{
  "num_hidden_layers": 10,
  "hidden_size": 576,
  "num_attention_heads": 14,
  "num_key_value_heads": 14,
  "head_dim": 64,
  "intermediate_size": 896,
  "vocab_size": 32768,
  "hidden_act": "swiglu",
  "norm": "rmsnorm",
  "norm_place": "pre",
  "norm_eps": 1e-06,
  "positions": "rope",
  "rope_theta": 10000.0,
  "rope_fraction": 0.75,
  "qk_norm": false,
  "attn_scale": 0.125,
  "bias": "none",
  "tie_word_embeddings": false,
  "parallel_block": false,
  "init": "uniform",
  "init_std_qkv": 0.0195,
  "init_std_o": 0.0156,
  "init_std_up": 0.0195,
  "init_std_down": 0.0,
  "optimizer": "soap_variant",
  "learning_rate": 0.00262,
  "beta1": 0.95,
  "beta2": 0.98,
  "weight_decay": 0.14,
  "lr_head": 0.00438,
  "max_grad_norm": 1.0,
  "warmup_steps": 200,
  "schedule": "wsd",
  "decay_fraction": 0.57,
  "decay_shape": "pow",
  "final_lr_fraction": 0.0,
  "batch_tokens": 131072,
  "max_seq_len": 512,
  "doc_mask": false,
  "train_tokens": 440000000,
  "max_steps": 3357,
  "dataset": "wikipedia_en"
}
Each number is 50 + 12 x the weight over the matrix's rms, rounded and kept within 0 to 99. Layers, rows and columns count from 0.

# layer 7 attention output (transposed), 896x576, rms 0.0852, rows 849-885, columns 288-383
44 62 44 52 53 62 42 44 70 62 52 56 45 66 46 44 39 69 33 35 41 24 50 66 40 46 51 50 49 53 68 56 45 49 61 35 62 51 45 45 55 51 60 63 83 51 33 43 68 34 46 28 51 55 32 44 36 42 51 55 51 32 45 41 53 48 48 52 33 40 57 73 56 44 35 57 52 63 68 59 62 54 46 58 61 60 49 46 56 55 45 56 61 35 53 43
58 62 49 66 35 51 36 42 48 58 47 44 66 40 51 65 54 71 44 56 45 39 45 33 46 39 50 38 57 47 32 43 45 37 37 52 35 65 63 52 56 31 66 64 32 53 46 55 51 49 57 52 37 58 56 46 45 57 57 61 48 49 44 69 26 51 36 43 34 43 43 40 39 62 62 53 38 49 41 56 51 23 45 42 55 34 59 48 51 58 65 57 39 51 55 55
39 56 40 54 43 65 33 42 46 69 45 46 55 37 49 70 36 57 47 44 54 38 59 43 54 44 51 45 40 61 55 62 36 31 31 39 51 51 44 48 38 35 61 54 55 79 55 41 68 46 60 41 30 49 47 33 46 67 55 55 60 48 31 47 55 55 66 59 66 50 50 49 52 47 53 53 55 61 48 48 33 57 56 58 42 58 52 55 52 64 60 36 31 68 42 51
58 45 46 59 37 59 28 40 62 41 68 50 45 46 62 40 49 37 65 37 43 48 49 47 36 26 58 43 41 79 48 36 55 60 45 57 34 55 63 65 23 23 53 51 47 35 35 42 58 45 44 52 41 62 35 50 29 44 65 38 46 41 41 38 44 50 38 31 48 54 33 49 44 49 52 41 54 49 33 39 47 32 59 40 49 39 52 30 50 40 46 49 49 53 33 62
44 48 44 37 61 42 62 52 48 70 62 71 59 51 42 29 67 42 43 49 47 47 49 60 25 66 33 48 55 32 51 56 47 50 42 36 66 42 44 34 42 41 52 35 67 54 59 37 58 52 44 51 54 44 34 45 41 50 68 43 43 43 57 55 51 64 58 39 52 48 44 61 47 51 53 53 33 48 45 54 54 56 56 33 35 55 24 50 52 37 68 49 22 42 55 45
49 45 58 62 38 51 41 44 43 34 58 44 30 63 51 52 32 58 54 43 43 62 53 54 59 56 51 66 33 57 52 34 63 37 56 54 42 40 46 55 65 39 43 50 58 39 44 41 55 75 42 57 65 63 50 52 53 57 62 51 35 61 55 53 35 48 55 69 46 67 46 65 33 26 43 51 54 40 47 48 53 63 40 51 67 58 70 63 52 46 46 41 47 43 43 52
56 51 49 53 34 59 70 44 22 41 54 77 47 24 45 37 47 44 59 66 53 46 68 38 54 64 58 48 52 67 51 41 41 59 47 56 53 46 54 47 61 51 61 51 36 55 47 37 44 35 35 47 64 41 51 44 41 51 47 69 45 69 35 36 42 36 65 52 44 53 48 77 38 66 45 37 51 71 42 31 52 62 47 47 53 45 49 37 59 55 54 65 52 38 63 33
43 65 59 44 32 45 82 53 44 52 47 62 54 51 54 50 56 41 47 44 50 62 50 46 33 58 53 53 51 53 48 35 84 42 67 62 46 47 60 32 55 45 60 22 53 48 57 37 50 37 60 44 43 50 57 35 61 52 62 29 65 42 56 43 23 52 76 41 42 46 32 42 50 59 42 51 74 57 49 53 34 34 60 49 48 47 70 56 47 57 59 61 40 51 48 45
55 30 60 59 55 47 53 62 47 44 53 57 59 46 68 56 43 46 59 46 46 39 39 43 63 57 40 58 47 54 46 44 58 43 48 39 62 53 50 44 44 68 62 31 25 41 36 61 45 23 44 52 59 52 37 40 40 48 49 49 63 35 52 30 46 43 55 61 50 62 34 43 45 46 24 72 53 38 66 39 40 50 49 72 53 56 66 36 42 53 39 49 32 48 44 58
37 33 34 46 58 53 33 39 43 61 56 45 38 58 62 52 52 61 55 52 50 32 61 39 60 71 58 45 65 44 40 56 63 44 44 44 48 16 51 56 31 45 26 50 47 68 58 47 42 47 18 56 50 63 35 68 51 52 39 58 36 51 52 51 51 42 45 41 59 58 34 38 52 39 35 47 69 43 65 42 53 40 44 54 40 56 51 67 39 47 56 56 37 36 72 44
27 57 52 48 51 44 42 57 47 26 56 50 53 66 46 77 33 45 49 52 49 57 49 46 43 29 40 52 59 50 43 49 61 51 42 41 42 67 46 60 50 33 34 55 62 38 51 38 63 28 60 58 59 39 42 29 44 37 38 51 56 69 49 63 55 63 51 74 58 47 60 68 41 41 79 57 53 31 79 40 55 58 43 56 47 34 57 42 48 38 54 44 53 55 51 53
45 41 64 45 52 50 40 57 52 39 50 46 43 57 46 61 42 43 42 60 74 55 48 32 50 42 59 46 53 53 51 56 53 38 26 44 60 59 39 44 53 38 53 46 43 46 37 57 57 56 42 49 49 46 48 60 34 47 75 45 39 29 29 62 38 65 42 51 48 58 53 35 54 55 53 69 59 55 43 56 53 65 63 53 61 43 39 31 35 48 42 35 61 42 48 47
50 44 36 70 58 49 24 57 42 64 44 49 38 41 59 35 53 32 66 43 53 49 21 51 61 49 39 39 47 42 43 42 35 53 60 54 59 49 52 40 52 34 62 42 48 68 54 53 66 65 44 52 38 50 38 52 44 67 43 40 48 62 54 40 35 31 59 51 55 53 65 42 39 47 52 41 77 51 43 45 66 61 48 50 53 42 43 33 51 43 54 58 53 44 51 61
43 57 29 48 49 53 55 58 42 67 64 48 45 44 57 46 30 37 32 31 51 53 45 51 73 45 44 60 46 52 71 41 40 53 42 56 58 39 42 57 51 64 46 66 43 62 78 34 55 44 46 66 46 47 36 49 49 45 70 69 34 27 54 55 35 46 62 27 55 42 57 50 42 54 52 57 76 34 50 24 48 40 50 72 41 35 60 64 49 42 52 45 51 45 61 48
46 51 50 39 56 49 53 40 41 40 38 48 43 37 57 43 64 46 52 49 63 61 47 42 53 27 48 65 53 50 63 48 44 54 68 42 54 63 66 30 58 54 30 48 46 54 75 57 50 43 46 43 33 36 46 50 57 44 71 38 40 31 58 57 41 57 41 39 55 37 50 50 47 67 51 48 44 45 32 60 59 38 52 51 54 66 48 48 39 54 62 50 63 64 37 34
44 66 41 43 59 55 34 47 48 54 57 55 22 45 44 40 67 49 47 65 42 43 61 56 48 41 45 46 52 49 69 40 54 50 41 54 46 49 44 48 56 40 59 40 42 41 41 46 27 62 79 52 35 30 60 44 54 42 42 51 37 46 54 42 46 54 47 50 55 64 49 54 51 47 57 56 42 35 43 44 45 64 50 41 32 37 37 51 37 34 65 45 44 43 45 43
50 42 45 49 60 50 63 38 60 40 64 37 56 43 62 62 42 55 51 48 60 49 61 34 43 68 56 43 51 47 35 61 51 40 33 63 41 53 59 60 34 55 44 62 36 41 38 37 42 57 40 41 56 50 59 55 64 55 35 34 64 54 52 76 48 19 60 49 48 30 49 63 48 63 43 33 54 68 58 63 45 41 45 46 78 45 56 62 73 68 40 60 65 76 54 57
71 49 24 55 62 60 48 34 63 54 65 53 46 44 55 41 54 37 34 46 48 29 51 64 42 62 48 51 52 63 53 34 46 74 56 50 53 45 44 50 50 42 46 63 59 49 32 29 59 37 40 57 55 30 43 51 57 57 60 60 68 32 66 29 63 55 68 59 46 56 60 41 51 29 33 65 59 61 54 55 56 33 60 53 48 59 54 62 48 50 50 54 35 53 54 51
54 30 72 39 29 66 54 37 25 37 69 46 49 39 57 48 44 53 51 52 59 50 45 62 45 56 57 46 56 47 48 62 61 50 48 62 53 74 58 60 32 57 48 56 58 50 34 57 50 49 53 49 57 61 58 54 52 57 46 60 59 53 34 61 60 47 60 69 59 59 59 52 41 65 44 44 61 63 81 53 49 38 31 57 55 49 57 56 51 35 37 49 54 38 45 24
49 40 46 45 55 40 33 47 52 53 55 60 40 52 55 44 53 48 58 46 41 44 37 59 64 52 45 29 57 52 33 55 38 36 55 47 47 41 50 46 62 33 55 26 50 62 32 72 63 47 33 39 54 39 47 51 65 52 53 59 29 40 50 63 45 50 55 54 63 51 64 45 44 57 65 70 46 36 33 53 47 54 49 40 75 35 47 54 54 35 59 47 45 59 55 52
40 37 43 60 54 39 59 55 57 66 53 72 48 57 43 45 41 74 68 56 54 48 43 70 62 54 47 43 46 68 48 36 52 48 46 57 52 35 44 42 63 36 35 69 39 39 59 48 58 48 45 31 60 51 47 59 35 54 75 48 65 25 74 33 21 38 57 38 51 51 39 36 46 42 25 57 50 56 54 61 67 51 52 55 56 56 40 48 59 36 47 47 44 42 48 42
40 36 71 39 43 35 42 42 44 41 45 54 44 41 64 59 42 47 42 45 47 56 53 66 35 61 57 47 51 43 38 47 67 65 33 45 60 39 42 30 49 68 68 54 60 53 35 61 37 50 47 29 49 46 54 63 62 57 46 52 60 44 42 40 70 51 44 47 47 50 48 37 54 58 62 54 36 57 51 58 45 39 42 33 49 52 36 60 44 43 58 57 49 49 36 63
45 47 41 52 59 29 33 28 43 50 60 39 33 50 42 41 51 72 41 49 69 69 54 60 51 44 59 58 46 44 68 59 32 42 38 37 54 66 51 48 51 50 56 66 61 42 54 30 55 41 49 32 63 25 43 64 49 61 48 51 33 50 48 53 52 57 48 49 41 32 72 38 49 47 52 56 53 61 52 52 61 52 35 60 48 39 51 60 44 62 65 42 63 45 37 60
54 57 73 39 28 66 66 29 51 54 44 50 51 48 39 54 40 37 71 66 49 52 34 40 56 49 49 56 48 67 65 55 39 37 58 65 44 39 72 70 72 50 21 74 44 57 56 61 56 42 34 70 55 47 70 58 66 27 75 63 41 65 51 33 54 33 50 44 27 67 51 42 53 60 23 58 59 47 47 49 60 59 59 53 74 60 49 59 53 45 45 68 76 80 62 68
29 32 50 41 57 61 57 36 37 43 35 44 46 49 45 49 61 58 44 55 58 33 62 31 51 45 44 52 41 44 60 60 33 57 58 55 54 53 59 47 73 66 47 63 50 36 38 73 57 40 35 62 40 35 56 56 77 49 61 55 70 39 42 46 40 51 43 39 71 34 59 41 37 66 66 41 40 63 47 56 49 60 55 47 47 36 56 65 55 50 42 46 82 65 64 46
45 62 24 64 50 73 57 57 46 59 22 48 29 55 52 52 62 48 48 41 55 47 49 64 58 39 53 37 32 57 43 55 58 36 46 57 61 33 57 59 32 56 49 62 48 30 50 67 40 57 47 37 51 46 58 48 51 35 70 67 32 41 35 53 51 69 48 37 35 56 49 69 52 57 39 52 42 60 61 36 38 70 45 64 51 63 64 66 53 52 29 34 53 48 50 58
63 45 57 40 50 64 36 40 55 50 46 45 43 66 50 55 46 50 54 52 58 54 65 58 43 35 51 50 41 38 48 46 58 62 49 49 43 46 49 46 46 59 51 54 42 58 57 45 57 37 25 35 70 59 57 44 70 30 62 52 51 57 37 61 40 49 41 48 79 53 52 62 58 25 44 55 61 51 42 61 60 61 78 43 46 45 51 57 43 37 56 36 38 47 47 48
45 41 46 39 61 70 40 64 40 55 37 67 39 44 55 42 47 47 37 40 52 40 58 49 53 64 52 44 44 60 66 56 38 80 45 56 56 38 44 62 70 52 55 40 38 54 43 61 48 53 58 51 28 41 61 52 61 42 64 35 58 38 40 34 31 44 47 40 50 35 43 50 58 43 50 47 66 54 50 55 38 53 32 45 41 67 36 56 73 56 48 54 69 71 57 53
50 52 53 58 63 58 54 64 60 48 32 46 61 55 60 43 73 55 54 38 50 55 43 61 65 53 53 51 45 47 45 46 50 46 46 40 39 49 48 58 65 30 55 49 56 79 55 48 52 61 48 44 60 24 45 43 53 57 54 56 41 51 44 36 47 54 39 40 52 50 29 68 52 34 55 55 58 55 38 50 58 64 55 52 41 52 53 45 58 52 43 41 42 56 53 57
54 34 56 51 47 44 49 53 63 48 54 50 46 33 54 19 68 46 46 46 43 36 38 58 45 46 59 35 39 49 63 57 44 61 64 45 61 67 44 51 35 33 27 60 70 40 65 47 50 53 31 57 47 44 44 46 46 51 42 41 70 39 49 57 42 51 47 41 52 42 65 58 56 38 34 50 59 44 65 44 42 47 68 48 57 42 67 49 69 34 66 55 38 55 62 44
42 46 54 37 31 34 56 43 52 41 46 49 69 50 35 29 41 41 63 44 44 45 50 65 57 52 38 40 53 44 25 57 36 49 58 41 48 40 41 50 55 63 66 45 53 62 49 69 68 51 51 45 53 42 53 51 54 45 39 56 37 37 63 49 47 51 53 42 49 49 53 38 57 51 64 52 57 55 48 45 38 50 37 64 47 44 46 50 60 54 44 39 55 56 59 51
55 55 49 56 69 49 39 43 61 71 42 55 48 59 56 62 44 33 49 49 29 63 49 50 40 41 29 50 51 45 45 58 53 50 48 55 60 63 56 47 49 52 43 46 47 39 41 32 69 56 40 56 40 52 42 59 58 51 55 60 47 66 32 41 48 27 42 56 19 49 34 60 36 40 50 51 55 40 51 54 40 43 44 52 61 38 31 66 56 59 67 55 63 46 51 61
45 58 74 50 49 44 47 54 37 58 52 52 45 56 67 52 37 48 38 59 45 53 45 39 52 56 65 35 65 47 58 47 56 43 59 53 41 51 41 40 38 62 50 42 50 37 63 45 57 60 56 56 36 50 81 55 45 41 56 46 58 49 67 62 61 56 59 50 47 42 67 54 58 56 48 35 38 52 62 49 51 43 39 54 52 72 53 75 47 47 57 59 44 63 42 51
63 51 49 44 42 46 36 36 32 58 56 66 52 59 78 33 34 43 57 56 48 47 55 54 59 46 78 40 57 54 42 70 64 60 61 41 52 41 47 38 50 66 30 51 52 43 58 54 70 58 41 55 28 37 64 65 60 40 41 54 54 67 61 52 48 43 68 71 54 29 45 52 37 43 48 51 65 60 47 38 47 71 32 36 33 53 53 52 39 45 59 63 48 42 50 54
60 49 31 56 63 68 34 51 23 43 73 44 65 56 43 52 67 32 49 52 58 68 46 52 64 55 70 55 58 64 51 54 43 48 21 46 45 52 72 45 54 57 26 47 58 43 60 42 48 42 47 58 30 66 53 53 50 37 34 56 63 64 53 54 43 59 36 47 43 56 50 53 51 48 62 44 31 66 46 59 43 45 48 46 62 40 62 49 37 43 65 53 44 44 52 47
45 64 55 34 64 47 36 37 46 42 32 50 41 28 53 51 29 47 46 65 54 37 60 68 47 57 41 19 61 22 50 53 72 51 48 68 61 31 50 51 72 54 51 43 47 47 51 53 41 66 28 45 56 36 47 56 61 61 56 52 48 45 49 24 55 34 52 46 62 36 72 51 50 45 46 34 49 45 42 50 48 55 59 46 51 52 72 55 49 50 48 67 50 51 46 79
39 34 40 51 73 22 38 39 58 35 57 56 48 39 50 67 52 45 53 60 53 43 47 57 49 52 53 41 53 45 47 59 35 64 55 35 56 61 43 56 46 56 54 43 42 54 51 47 43 47 73 48 47 49 59 61 51 56 65 42 39 63 54 44 47 46 40 52 54 43 54 48 55 57 56 55 36 39 50 46 49 59 63 44 36 49 72 47 58 46 51 61 57 44 43 51
# layer 7 attention value, 896x576, rms 0.0957, rows 850-885, columns 288-383
45 44 48 58 41 49 46 43 45 38 49 46 46 54 45 53 36 51 46 54 50 46 62 49 47 63 42 79 26 61 58 46 60 45 47 67 66 52 50 28 36 48 19 28 54 46 38 45 48 48 50 48 44 41 48 62 46 36 60 46 46 36 40 67 47 35 44 42 53 38 45 62 47 45 37 48 45 47 40 51 62 53 51 55 30 64 47 56 66 53 36 60 46 51 56 56
50 38 65 58 41 58 64 45 51 41 50 45 72 34 40 50 55 56 42 69 40 40 70 58 25 40 52 50 49 64 55 42 46 68 40 49 49 64 32 60 66 61 47 42 41 55 44 42 41 55 60 36 49 56 64 53 45 58 66 44 25 38 64 56 43 32 65 52 48 53 47 65 45 44 35 56 33 41 49 48 42 46 41 26 64 28 51 52 44 26 54 29 40 36 47 53
34 50 59 39 55 67 54 55 53 56 45 53 58 47 53 67 36 39 54 45 54 33 53 24 55 34 25 46 60 54 48 55 46 46 50 60 57 47 50 58 66 40 46 55 51 73 63 61 63 44 55 58 55 61 55 44 49 54 39 65 55 52 58 38 49 61 66 51 53 69 68 42 58 50 41 50 58 53 59 52 45 56 35 52 41 55 58 73 36 66 44 62 50 65 74 28
57 53 70 51 49 53 45 41 73 54 47 39 50 54 49 67 46 66 45 55 62 49 51 41 62 65 54 45 49 47 42 39 48 31 59 47 36 73 47 41 54 53 52 56 56 46 62 32 51 60 51 60 50 58 56 52 59 30 65 64 44 73 55 54 36 41 63 57 61 54 38 30 33 55 49 63 45 65 46 57 47 65 53 54 68 30 54 41 36 54 56 59 48 37 40 67
48 46 41 71 57 49 77 61 55 57 54 57 38 76 50 36 66 22 52 42 55 58 48 58 44 44 45 36 60 51 68 46 44 42 41 49 47 45 64 46 31 41 49 39 63 37 47 36 48 30 35 40 62 58 64 48 57 56 49 52 63 65 51 44 63 63 51 36 52 57 57 51 64 58 49 46 44 52 60 54 60 54 54 57 43 51 42 53 48 45 57 51 53 56 75 41
58 34 76 58 36 43 39 55 53 51 49 49 40 65 40 61 55 42 68 51 59 45 49 46 42 32 31 53 53 39 48 22 24 53 51 50 52 47 46 48 41 37 52 38 52 50 55 53 51 47 44 40 51 50 45 50 43 56 34 56 56 46 36 31 80 44 44 40 35 35 62 43 53 52 38 51 47 46 40 61 67 62 58 51 51 49 49 50 63 49 66 46 58 51 71 44
39 50 29 51 61 60 46 50 49 51 54 54 69 53 39 46 65 64 56 48 80 41 56 56 44 52 45 59 50 38 40 51 44 51 44 36 51 44 39 57 70 70 44 52 36 64 32 54 36 55 51 39 49 59 41 71 45 33 44 56 39 50 46 73 65 56 37 59 64 52 47 37 56 48 50 60 40 72 52 58 51 52 33 38 43 50 35 49 52 55 52 44 46 61 55 71
57 59 30 44 55 50 52 58 43 51 52 54 46 39 55 62 37 53 54 62 52 52 52 53 39 52 66 59 42 43 41 68 53 37 52 46 51 53 50 33 38 48 63 64 59 46 47 54 47 53 44 46 45 28 65 57 43 47 50 53 46 53 40 58 48 52 60 49 45 44 63 52 58 57 55 43 43 50 62 26 49 38 40 47 39 44 55 56 56 50 52 36 57 25 42 64
51 64 68 50 49 52 53 48 52 48 54 55 57 49 24 47 34 39 34 54 28 56 50 45 43 50 34 69 39 73 30 43 37 52 44 48 56 75 18 61 53 41 39 57 45 48 55 44 45 44 67 55 42 40 56 44 52 57 45 45 50 57 51 55 46 59 61 52 53 62 50 50 34 59 65 56 36 53 49 45 52 56 49 56 59 42 50 49 55 59 43 62 50 48 50 34
60 38 47 52 69 56 60 40 57 60 57 58 49 47 39 40 67 54 57 57 36 47 47 29 45 49 34 46 58 31 52 52 53 48 55 44 50 60 53 45 68 43 68 51 47 50 40 49 54 39 44 47 38 46 43 76 49 46 60 53 49 31 59 46 35 61 46 37 51 59 50 40 38 57 40 53 63 50 44 55 51 40 65 47 34 45 35 35 64 70 54 39 45 48 58 42
54 43 45 52 56 44 39 47 33 37 40 54 58 28 57 31 48 45 51 29 49 37 51 55 25 49 37 40 58 51 39 47 64 54 42 59 61 56 48 45 44 56 45 62 46 58 52 48 46 41 37 47 56 45 56 52 42 44 45 61 40 63 65 55 42 44 68 46 47 53 64 62 70 39 48 47 54 53 57 45 55 63 29 54 35 48 38 65 43 46 53 60 33 47 51 52
57 61 59 45 45 51 64 56 54 34 43 56 55 47 25 48 44 52 41 40 46 65 66 47 49 49 45 56 37 52 48 58 52 53 68 60 54 56 53 45 39 44 38 35 55 32 39 45 29 48 68 49 50 45 49 43 49 29 62 59 46 47 47 57 68 72 51 42 33 54 73 60 53 26 43 46 43 45 48 70 45 49 44 54 55 47 48 57 34 56 64 64 57 56 50 40
48 40 60 47 34 34 36 27 53 36 46 35 63 45 61 45 33 30 49 68 54 59 55 13 59 45 47 50 46 54 60 58 32 37 51 63 57 65 41 45 59 48 21 63 56 30 53 58 36 48 56 40 52 54 68 56 35 54 46 67 52 66 60 44 39 56 61 56 24 49 54 43 53 48 50 47 45 56 43 65 51 62 55 42 54 72 34 65 47 66 49 47 52 57 51 54
39 53 38 73 42 71 58 31 40 53 24 40 36 60 41 64 47 44 55 52 43 49 64 70 54 52 45 65 40 56 18 47 50 58 54 65 48 44 31 53 43 45 57 54 32 27 51 32 63 49 50 48 50 45 54 49 55 54 69 64 50 57 57 49 39 42 38 52 54 24 52 48 43 49 48 45 62 59 59 40 51 69 37 68 50 44 52 49 41 53 31 65 51 42 47 49
48 34 50 59 40 69 57 41 39 62 48 62 64 50 58 43 48 49 49 40 64 44 54 63 48 37 40 34 56 38 37 60 32 35 48 52 59 57 57 66 56 55 62 47 65 43 51 49 64 43 25 59 44 46 43 30 46 58 47 41 44 68 47 48 48 44 46 43 42 57 48 29 72 57 58 48 34 43 38 38 56 55 47 35 54 46 56 51 51 43 63 50 52 34 43 56
67 35 56 68 58 38 55 52 34 50 48 53 52 59 28 62 34 51 27 41 39 60 31 37 47 43 41 65 53 46 64 43 32 56 57 39 46 54 50 58 49 40 42 48 44 70 49 71 42 50 37 56 52 56 56 58 53 55 39 44 62 44 26 53 58 60 64 53 51 71 62 60 43 40 63 60 41 61 49 50 66 27 65 46 36 68 50 63 35 56 52 41 50 73 53 35
25 66 68 61 51 49 32 55 40 46 66 38 44 42 64 49 50 46 62 53 51 53 41 27 60 36 67 50 52 44 64 41 52 44 50 45 38 42 38 54 29 52 51 53 51 67 44 50 43 35 64 50 47 57 41 35 37 57 51 51 34 61 37 51 52 55 46 55 56 64 25 56 32 57 30 44 50 56 63 34 60 63 57 56 56 42 54 48 32 37 42 52 45 21 51 26
52 48 42 48 40 31 60 52 68 46 47 67 46 67 49 59 55 50 62 51 27 57 40 57 51 58 41 53 48 32 56 34 41 64 45 50 36 51 59 63 58 45 50 34 40 59 42 70 42 41 65 44 37 54 27 65 68 29 12 56 58 30 42 49 39 56 59 37 37 56 27 35 48 41 51 54 58 55 59 46 55 43 66 54 60 48 37 49 46 49 57 48 60 69 56 41
55 58 52 75 59 51 68 55 35 53 47 73 45 22 39 42 62 70 41 51 54 60 69 45 39 29 38 45 64 53 41 64 63 37 30 51 65 58 66 59 46 53 48 46 58 22 66 53 72 39 60 61 62 64 48 42 44 68 49 41 66 77 62 62 64 46 43 49 48 61 51 63 48 28 39 44 54 57 41 51 38 61 51 49 26 44 51 38 38 51 58 36 50 40 41 54
57 39 39 56 53 46 50 47 64 40 46 58 54 49 74 75 47 44 36 56 57 26 59 32 36 35 48 26 51 49 55 58 37 50 39 64 51 50 65 41 39 39 53 60 55 59 58 52 54 53 47 44 58 56 60 62 59 31 53 59 55 73 41 76 62 53 41 61 51 56 58 56 49 62 47 44 41 62 55 46 49 38 51 22 33 25 58 34 45 67 44 57 34 44 49 53
36 37 24 63 46 45 38 72 51 40 39 39 47 41 42 45 66 55 47 58 43 69 50 70 59 53 71 47 55 46 40 55 68 54 54 47 51 47 63 59 27 50 39 46 27 35 51 30 68 61 65 53 42 49 54 53 63 55 48 45 55 61 26 61 47 34 50 56 50 48 43 68 40 40 34 46 39 37 59 50 48 57 41 40 38 50 65 52 44 44 47 48 39 27 53 44
37 39 64 62 43 64 54 48 55 68 24 42 46 52 61 47 60 43 62 69 41 44 31 37 65 55 31 46 55 58 46 60 49 52 62 72 47 42 50 45 45 60 63 42 43 45 50 44 47 61 49 59 49 49 55 24 48 58 71 45 52 57 45 72 40 42 38 50 64 75 32 48 55 47 53 60 24 56 42 54 49 61 63 48 42 53 53 56 37 63 36 56 40 54 69 28
55 51 52 67 65 28 57 49 36 55 63 47 43 59 17 32 60 48 47 36 79 59 76 34 70 57 29 48 35 57 70 39 55 55 36 66 46 32 55 56 51 60 48 41 41 58 45 46 43 57 63 56 54 40 51 35 43 69 32 51 72 51 49 41 51 60 52 42 49 54 57 43 61 56 66 76 37 56 41 49 63 61 38 68 48 54 44 42 38 35 51 39 57 46 52 70
48 47 53 48 38 46 34 47 27 59 32 50 39 57 61 37 51 47 45 42 41 59 51 51 51 46 63 61 34 57 57 36 48 27 58 75 32 33 48 48 56 51 53 63 39 52 37 55 28 51 50 46 45 43 50 48 22 48 36 56 59 53 38 51 43 59 50 55 59 62 35 66 49 65 58 53 57 56 49 39 53 55 58 56 58 49 38 38 44 36 52 43 44 57 51 42
45 39 62 65 52 47 50 52 47 53 65 34 34 66 61 54 36 42 49 68 53 42 63 42 34 62 48 47 49 60 78 44 38 43 41 67 47 51 52 58 69 42 57 43 70 49 62 67 46 46 31 56 66 46 85 41 36 65 39 47 38 54 37 46 44 44 34 40 57 56 45 52 61 57 24 41 49 46 35 50 62 37 56 47 53 52 37 45 63 29 85 52 69 63 42 23
49 58 39 52 50 40 59 57 51 57 42 59 48 35 62 43 43 67 31 41 58 70 49 54 40 46 56 54 45 57 49 53 47 44 40 53 53 40 53 53 47 38 44 45 44 31 53 55 58 53 60 39 53 44 42 41 35 40 60 56 33 64 61 32 36 42 74 47 42 55 56 65 41 64 42 45 53 64 68 45 34 52 24 62 58 60 54 48 54 43 40 31 55 42 47 50
65 58 52 52 46 31 54 55 55 44 46 50 65 57 49 50 49 52 41 45 41 46 52 58 52 43 55 54 67 49 50 52 50 54 52 51 42 49 74 37 43 48 58 49 49 38 45 49 63 45 57 63 47 55 59 54 47 71 33 51 47 75 61 54 54 55 36 58 63 59 54 57 51 46 56 46 38 40 45 47 42 64 69 48 74 45 57 60 50 38 53 58 52 40 27 60
39 49 52 56 51 61 69 41 47 47 57 57 46 45 51 48 40 59 66 43 32 36 71 43 51 48 48 52 43 51 50 74 38 45 48 40 63 23 54 51 41 75 58 39 65 41 57 38 54 44 54 61 58 57 43 54 42 54 44 52 59 43 73 52 36 41 61 64 59 70 38 36 57 55 53 56 38 42 49 53 64 45 31 54 69 56 52 44 54 47 69 40 54 55 53 39
64 42 40 52 67 53 43 57 59 50 53 46 53 55 37 58 60 31 26 60 51 69 43 50 38 51 40 61 56 40 34 65 47 44 32 62 54 41 49 35 67 43 72 41 52 57 62 57 56 22 60 44 53 53 38 53 50 55 63 53 57 46 69 46 70 48 45 56 59 40 68 55 36 40 49 65 58 47 71 62 61 55 51 64 42 50 35 69 51 51 64 49 82 26 59 42
55 60 55 61 45 38 51 43 47 48 51 36 53 52 57 62 60 46 47 56 45 69 58 66 43 50 61 46 50 57 60 68 59 48 45 52 41 40 73 58 35 49 42 61 50 44 57 47 45 54 44 35 47 54 58 59 46 46 30 52 67 33 29 42 38 41 55 49 48 45 51 55 45 58 50 41 53 55 58 44 46 53 66 45 46 65 52 40 56 56 35 28 42 46 47 41
57 42 46 48 68 62 52 39 59 38 49 40 67 45 40 35 62 37 55 63 37 51 52 57 51 72 49 54 66 62 34 43 60 36 60 65 45 71 30 39 44 47 49 35 41 45 55 52 42 23 45 35 52 49 17 62 47 42 69 47 52 47 50 70 45 82 58 55 49 39 76 51 38 47 38 37 51 62 52 38 51 60 39 46 46 51 60 41 56 59 52 54 51 59 32 71
46 56 46 51 70 52 56 53 57 38 55 49 54 51 56 73 68 59 52 52 20 62 65 52 57 58 71 51 30 59 68 28 48 62 50 41 40 56 57 62 54 34 55 40 57 51 46 38 59 42 34 57 59 55 59 54 60 56 43 36 67 43 33 68 41 75 59 49 61 51 39 49 24 59 38 51 47 59 56 43 55 64 60 59 49 32 35 47 81 52 51 51 55 52 59 51
57 31 51 52 34 50 45 55 50 49 63 42 58 33 41 67 47 56 59 63 47 23 42 67 37 57 59 63 42 48 45 45 66 39 42 66 46 61 50 51 48 57 47 49 39 64 44 48 45 39 61 51 58 75 53 47 37 31 41 38 50 53 39 59 44 75 37 59 41 58 41 56 55 45 53 38 42 31 47 68 55 53 48 48 58 41 46 51 51 47 53 48 40 48 42 36
46 43 74 48 23 32 83 48 48 63 52 60 44 52 46 60 36 56 68 63 44 30 52 37 34 40 49 46 44 52 66 49 50 46 53 60 58 52 48 41 57 54 53 32 60 54 61 61 42 54 50 76 71 47 62 41 21 77 49 53 58 53 52 29 37 53 47 44 25 59 54 53 71 45 48 29 47 40 42 51 49 63 50 56 45 59 54 49 66 73 49 44 54 49 54 37
49 47 46 74 48 34 50 59 52 42 49 44 34 65 64 66 39 44 43 34 49 52 52 45 76 66 72 35 43 67 58 54 26 54 43 58 39 49 55 54 35 42 57 39 53 58 42 44 19 69 63 40 37 62 58 55 51 52 45 46 62 47 39 59 38 45 46 53 49 33 42 66 53 50 33 49 51 53 52 45 38 55 51 61 31 55 36 69 38 52 47 61 45 36 45 38
61 44 44 71 42 67 51 42 57 60 43 43 44 40 39 34 65 55 52 52 49 55 58 47 43 57 51 29 41 45 40 42 58 38 45 56 53 52 64 32 51 66 45 47 68 52 48 45 56 63 44 31 51 39 39 25 43 50 56 57 55 57 64 42 64 42 59 43 26 44 37 59 61 39 35 48 48 38 47 53 29 52 43 62 49 52 35 57 58 57 56 43 52 52 59 56